Part of a small language model's weights.
Architecture: LayerNorm before each block, biases, tied embeddings.
Training: a variant of Adam for these matrices, 148M tokens, 9021 steps.
Each number is 50 + 10 x the weight over its row's rms, rounded and kept within 0 to 99. Layers, rows and columns count from 0. The size before them is the row's rms in percent of the matrix's.

# layer 5 MLP down (transposed), 768x192, rms 0.104, rows 46-71, columns 64-127
136:47 34 42 41 34 51 53 62 49 36 33 59 68 40 68 52 54 47 56 61 51 47 48 51 64 53 81 54 70 41 50 47 32 57 65 50 52 49 57 43 52 55 77 46 53 52 54 47 46 36 57 51 38 28 45 52 39 56 51 41 62 63 70 45
080:71 62 68 47 44 54 43 53 56 52 46 31 46 52 47 60 65 49 26 40 48 49 31 46 57 43 53 63 62 59 58 53 59 46 55 50 69 38 32 40 54 61 52 45 48 60 54 28 27 55 35 52 61 56 61 50 50 50 58 40 58 41 38 43
099:54 52 53 65 36 48 39 37 49 48 23 35 53 47 47 53 46 61 61 64 56 54 81 49 60 35 34 57 32 53 41 51 51 51 38 39 67 60 46 43 51 52 42 51 46 46 36 53 48 60 54 46 45 66 64 26 49 55 50 68 48 56 63 53
106:62 38 38 47 47 63 54 56 66 32 49 46 62 59 55 46 51 63 56 43 37 63 49 44 60 60 44 62 55 51 44 46 38 61 40 50 64 56 43 40 61 31 47 33 38 52 65 57 27 65 58 66 57 35 55 61 39 55 48 45 54 41 60 64
085:43 60 63 52 56 35 53 46 48 51 35 49 40 42 42 36 41 45 43 37 53 39 52 46 56 52 41 49 62 50 57 54 57 75 47 34 52 49 46 63 46 57 61 50 59 23 38 42 66 66 35 33 33 44 64 40 44 59 68 44 70 48 55 36
132:35 49 50 57 51 42 42 53 39 39 39 66 51 26 52 50 49 56 52 71 68 51 55 43 71 40 74 53 64 41 58 58 36 56 44 39 38 43 56 40 49 57 77 54 47 45 59 67 34 32 59 49 49 49 32 49 38 52 53 33 70 62 71 54
116:47 41 48 42 46 52 44 32 41 38 37 52 54 39 67 53 60 47 61 67 29 39 55 54 52 53 45 40 59 53 49 39 44 64 67 43 58 40 60 31 53 41 45 51 45 54 62 43 50 43 46 58 48 31 53 62 49 37 57 44 59 38 55 43
119:43 33 37 46 57 41 39 51 41 49 48 56 34 39 59 40 47 74 51 58 60 57 59 43 44 49 55 50 31 46 37 64 55 25 66 70 57 22 64 62 51 55 77 47 64 45 55 55 54 51 55 61 38 57 50 55 46 31 65 56 52 62 72 48
101:45 46 43 63 49 40 60 36 52 37 50 52 39 60 56 42 40 45 64 55 44 47 54 35 46 39 36 47 47 51 48 58 42 42 72 47 38 50 53 50 47 56 51 66 58 62 78 57 35 46 76 65 51 43 46 42 38 56 51 28 48 54 45 71
096:52 50 32 42 52 47 59 44 52 52 42 40 67 64 56 49 63 74 46 56 33 64 59 37 52 33 69 46 56 38 52 49 48 49 44 53 54 42 40 28 57 69 33 59 41 59 54 47 63 47 62 49 53 46 53 45 41 49 43 53 51 38 53 59
092:40 38 59 44 51 66 45 67 33 39 47 47 43 50 49 54 54 51 39 73 56 51 68 54 49 47 63 63 48 35 41 38 53 53 44 49 53 43 53 51 59 52 60 54 52 64 56 51 47 56 50 25 38 59 42 45 36 39 48 43 61 65 49 52
048:68 36 41 65 46 48 52 37 46 33 44 40 50 35 46 54 57 53 65 47 61 69 42 32 59 53 59 61 61 61 55 48 58 45 36 31 41 47 57 28 37 54 53 40 58 49 49 49 40 40 47 50 60 59 59 59 43 58 43 52 45 31 57 46
097:42 51 45 43 41 20 54 60 60 37 42 47 57 60 76 52 43 51 62 61 44 58 45 55 87 41 54 66 32 62 46 78 45 38 76 66 54 49 43 49 45 46 65 39 51 56 62 55 54 39 38 54 48 36 43 38 44 48 49 41 51 42 62 61
103:33 55 25 48 48 37 55 56 39 46 46 28 64 46 56 50 52 55 53 70 51 40 61 35 63 64 37 43 41 72 52 39 50 59 49 37 57 49 41 42 50 41 55 60 44 72 45 57 32 52 56 63 65 52 27 58 59 77 49 43 58 44 47 43
087:70 52 46 41 53 52 66 39 67 76 53 31 29 65 52 50 30 50 40 63 44 35 51 53 48 51 56 40 56 60 45 63 48 60 45 51 37 56 53 57 59 53 42 31 49 54 53 49 42 55 59 45 51 65 42 48 67 45 33 68 65 40 29 40
113:59 49 53 55 50 37 34 37 54 42 53 59 50 51 54 64 52 43 58 43 53 37 57 64 61 52 40 52 40 60 38 59 37 50 49 38 65 31 55 50 51 46 52 71 37 40 64 49 52 42 40 58 61 54 67 54 39 45 71 42 46 60 52 56
093:46 36 46 54 69 50 51 58 49 46 52 50 57 45 44 57 40 42 30 53 53 47 49 46 53 47 58 63 49 58 52 63 46 41 55 52 48 44 69 48 56 50 64 64 49 55 55 37 41 48 29 51 80 51 45 54 52 53 52 59 60 46 60 41
110:62 44 57 43 60 45 46 55 50 42 32 45 45 68 41 71 53 55 54 49 69 54 65 60 62 50 41 54 54 50 54 53 57 46 51 34 54 64 45 66 55 37 53 55 66 44 50 34 41 47 40 34 53 58 58 42 36 63 58 39 58 53 42 62
090:61 63 53 46 52 61 43 62 45 35 52 41 45 41 59 56 48 33 34 42 60 66 39 40 28 50 49 53 45 45 36 48 47 40 50 45 45 56 41 51 50 51 51 43 63 55 46 39 63 48 56 52 51 46 44 46 44 49 61 45 43 64 36 62
090:48 53 61 57 51 50 48 36 61 57 52 56 48 65 59 38 43 40 65 45 63 51 46 67 37 69 52 38 36 47 55 45 35 70 49 64 44 44 53 33 30 40 50 50 32 56 45 44 50 46 55 53 54 49 62 43 59 62 35 58 47 61 50 50
141:41 48 54 42 53 45 47 35 52 66 57 45 35 45 46 48 52 45 48 44 51 47 44 54 48 63 40 54 40 45 43 50 54 54 71 30 48 60 50 61 40 74 37 34 65 55 56 68 41 56 38 51 43 50 58 52 46 65 60 26 49 49 39 31
098:64 56 47 55 52 49 45 38 66 39 50 70 44 53 46 49 66 55 36 37 53 56 37 42 66 27 43 37 36 25 42 50 42 35 51 43 61 55 47 55 54 62 37 67 65 52 53 47 61 56 37 49 59 57 45 53 48 45 49 53 52 43 48 41
097:30 39 68 60 44 45 38 37 64 54 57 45 42 41 50 45 40 49 63 55 66 60 45 70 50 73 53 60 43 56 58 58 40 65 57 52 59 54 47 30 40 38 39 40 40 33 49 48 48 53 45 53 42 45 48 53 58 65 50 55 54 49 31 49
098:61 26 42 55 36 64 59 45 58 52 62 55 46 69 66 40 65 60 42 52 43 43 53 52 33 51 46 52 35 55 52 45 56 49 46 44 40 59 53 36 44 37 49 49 71 54 42 49 57 51 46 53 48 61 51 62 70 20 46 52 50 34 42 42
114:40 67 58 53 53 39 49 55 61 56 46 39 70 61 42 44 58 51 48 43 39 55 58 53 40 49 63 48 51 69 67 62 38 46 41 59 41 52 41 58 50 59 63 47 72 60 46 34 36 48 63 48 38 29 37 55 61 58 54 43 53 44 45 44
110:40 41 59 44 73 47 73 34 44 57 55 45 51 63 43 33 47 61 60 55 64 54 50 54 38 70 54 37 30 52 70 49 61 64 42 53 39 46 55 51 38 59 50 57 41 45 41 55 45 43 62 59 62 41 47 54 53 54 38 53 46 70 60 50
# layer 5 MLP up, 768x192, rms 0.109, rows 47-71, columns 64-127
075:60 54 61 52 46 47 30 35 39 57 52 35 52 45 59 54 48 66 49 58 29 44 46 57 44 59 71 61 50 55 51 50 40 57 43 36 58 31 46 28 39 36 52 37 40 59 63 41 41 59 60 59 55 36 73 48 53 49 45 40 64 42 44 44
106:58 47 46 51 51 59 66 55 51 46 78 32 49 57 61 54 31 44 46 32 36 41 47 58 64 61 51 37 58 40 54 59 33 67 36 53 44 50 53 54 39 43 58 46 34 41 53 35 46 63 51 40 44 47 70 52 67 46 63 35 50 48 37 56
108:34 48 38 77 60 47 54 33 72 64 38 48 44 61 45 47 36 53 42 43 54 60 50 45 44 46 58 65 50 50 33 54 63 48 54 69 56 66 45 48 40 42 37 53 44 48 31 37 61 59 53 41 50 37 47 47 43 51 50 54 60 34 43 69
088:47 36 47 48 42 49 71 54 44 49 51 49 56 52 66 54 55 48 74 48 52 52 72 45 47 51 53 45 50 35 43 35 39 36 44 54 52 64 47 50 58 66 47 54 39 47 62 61 45 38 46 55 48 41 67 51 48 45 50 44 35 40 63 56
126:42 55 53 50 51 39 51 27 45 46 66 48 53 51 39 48 54 58 43 51 45 59 39 60 49 50 57 18 43 48 52 63 50 59 44 49 60 53 40 34 45 51 42 48 52 36 43 34 51 44 46 49 55 45 44 55 58 60 49 38 66 55 60 46
102:57 47 70 40 52 54 58 59 54 64 41 45 36 85 61 49 55 53 65 39 62 60 38 58 42 63 46 58 46 42 49 42 48 34 50 67 44 53 39 77 60 49 42 50 58 46 50 55 55 48 43 42 45 64 47 34 34 62 43 42 58 56 64 54
117:65 37 54 52 37 61 64 48 54 48 60 55 51 46 58 32 51 54 72 40 46 38 68 52 62 54 58 34 50 37 35 48 46 61 55 58 46 44 46 65 52 60 52 48 70 47 45 57 45 42 53 34 46 61 62 34 36 44 62 41 51 68 75 43
102:47 63 40 47 44 44 49 28 39 51 56 47 46 52 43 54 58 43 52 42 35 55 32 50 41 46 51 43 52 54 62 49 55 40 48 61 58 42 39 74 38 35 21 53 49 43 30 54 70 54 50 50 42 58 46 64 62 50 63 58 67 74 44 52
101:40 85 63 57 57 50 51 56 42 55 43 45 48 56 39 38 38 45 33 59 67 44 31 39 54 41 46 42 39 51 61 67 56 50 54 52 52 54 48 35 56 65 39 73 44 47 43 66 46 52 53 53 47 59 66 52 47 59 13 47 41 50 55 42
099:49 46 63 56 46 47 44 38 59 70 55 42 45 65 51 60 31 50 47 53 36 59 50 53 50 52 53 47 51 57 33 53 59 67 54 66 59 59 42 54 52 63 37 52 50 41 55 42 40 66 30 45 53 48 88 44 35 52 49 43 33 44 54 73
076:58 50 40 52 52 38 50 46 45 56 64 46 55 47 46 57 44 45 46 39 28 55 45 59 53 64 53 45 44 48 53 68 39 57 51 48 40 35 47 61 37 32 51 44 45 46 59 47 42 44 35 38 56 52 57 61 71 48 42 46 48 42 36 42
113:47 48 46 49 65 42 56 44 50 49 51 36 52 68 37 56 40 40 47 48 42 43 50 35 48 63 64 48 34 39 33 47 46 43 52 44 52 51 47 38 22 53 51 42 54 52 63 52 43 59 40 41 27 50 58 55 53 48 61 44 45 48 46 41
105:64 46 49 53 39 47 38 46 42 56 36 52 47 45 61 48 37 34 50 45 49 49 44 43 47 32 56 37 43 42 35 52 49 49 56 53 50 49 49 55 39 46 57 49 29 48 33 49 45 49 47 40 33 69 54 51 60 37 47 53 34 44 36 50
093:64 53 40 51 61 23 61 44 57 58 55 62 55 48 46 55 22 71 38 68 40 50 55 50 67 62 51 35 46 54 61 46 46 40 57 54 58 46 42 45 37 62 53 61 38 41 52 39 50 50 42 54 72 35 40 56 68 51 46 40 30 46 38 43
112:73 33 56 20 51 47 55 41 35 49 68 52 67 51 46 49 48 51 46 50 39 45 54 57 66 61 68 33 46 39 52 61 47 54 60 53 61 30 39 56 45 36 49 45 32 43 65 53 57 60 59 57 51 40 49 49 84 65 24 43 54 57 46 54
091:56 42 53 56 49 37 54 58 51 53 66 46 52 48 39 48 43 68 48 59 41 57 41 39 68 62 65 61 57 36 50 56 36 65 46 55 68 55 38 45 53 52 44 52 31 44 37 36 44 44 46 47 51 38 70 43 43 48 35 62 40 48 61 30
112:48 70 61 49 44 38 30 45 45 51 59 51 50 38 67 60 48 48 61 57 24 62 66 56 46 46 60 52 47 42 43 50 52 43 41 50 47 26 42 50 52 42 43 47 36 40 44 48 58 50 45 43 52 71 64 47 45 47 57 48 57 46 47 31
099:68 63 25 56 37 49 40 49 61 54 64 39 44 44 56 49 43 46 47 59 34 62 45 47 67 51 56 46 46 58 64 76 48 76 61 42 55 51 43 51 58 49 46 53 30 49 33 42 63 63 37 52 57 40 52 57 62 50 52 41 66 42 45 41
087:47 48 47 51 52 32 55 44 51 64 57 66 39 54 57 49 26 51 62 59 59 57 49 46 60 69 66 32 46 46 52 53 30 70 55 63 55 31 41 70 33 33 41 55 50 40 46 57 43 51 54 50 42 45 61 45 63 57 44 39 48 47 38 35
097:64 59 49 50 59 64 43 39 75 47 60 50 49 36 57 47 66 30 58 34 42 53 61 46 46 46 59 43 39 42 33 73 31 65 43 58 67 53 35 52 43 52 44 54 71 39 61 55 47 54 41 45 46 41 33 51 44 55 46 50 56 52 57 40
078:46 51 55 40 36 37 44 76 40 47 49 45 60 60 44 54 55 48 59 44 44 52 38 53 40 64 60 61 65 53 59 42 44 53 62 53 42 42 31 41 57 39 50 33 44 48 55 39 40 42 49 61 51 44 53 61 57 63 42 46 32 59 50 47
092:56 56 71 51 60 46 47 27 65 59 67 50 51 35 47 50 47 56 52 46 43 56 56 38 63 55 59 40 43 39 43 50 53 53 57 50 63 58 36 42 40 46 39 50 35 41 65 54 53 48 57 46 44 48 82 39 56 57 45 47 60 62 39 47
100:53 73 70 66 53 39 36 51 58 54 41 47 46 52 61 55 46 42 65 40 44 63 53 44 40 54 57 56 63 52 31 53 61 58 40 63 60 42 45 60 30 57 35 55 67 49 47 69 49 44 57 51 47 45 44 51 45 63 34 59 59 57 58 18
112:57 60 69 49 56 27 49 53 36 74 53 53 67 53 47 37 45 61 42 46 54 30 34 52 50 59 53 53 62 40 35 54 36 54 39 42 52 49 50 60 43 72 60 59 52 33 42 50 43 58 62 32 53 33 61 60 55 48 49 58 47 61 45 51
084:33 39 53 48 51 46 63 39 49 60 63 57 38 43 50 42 43 55 61 56 55 40 58 37 44 65 48 31 31 58 56 53 49 57 48 67 51 61 28 65 49 57 35 65 45 36 44 56 47 55 63 61 34 52 50 47 60 54 27 49 50 60 65 55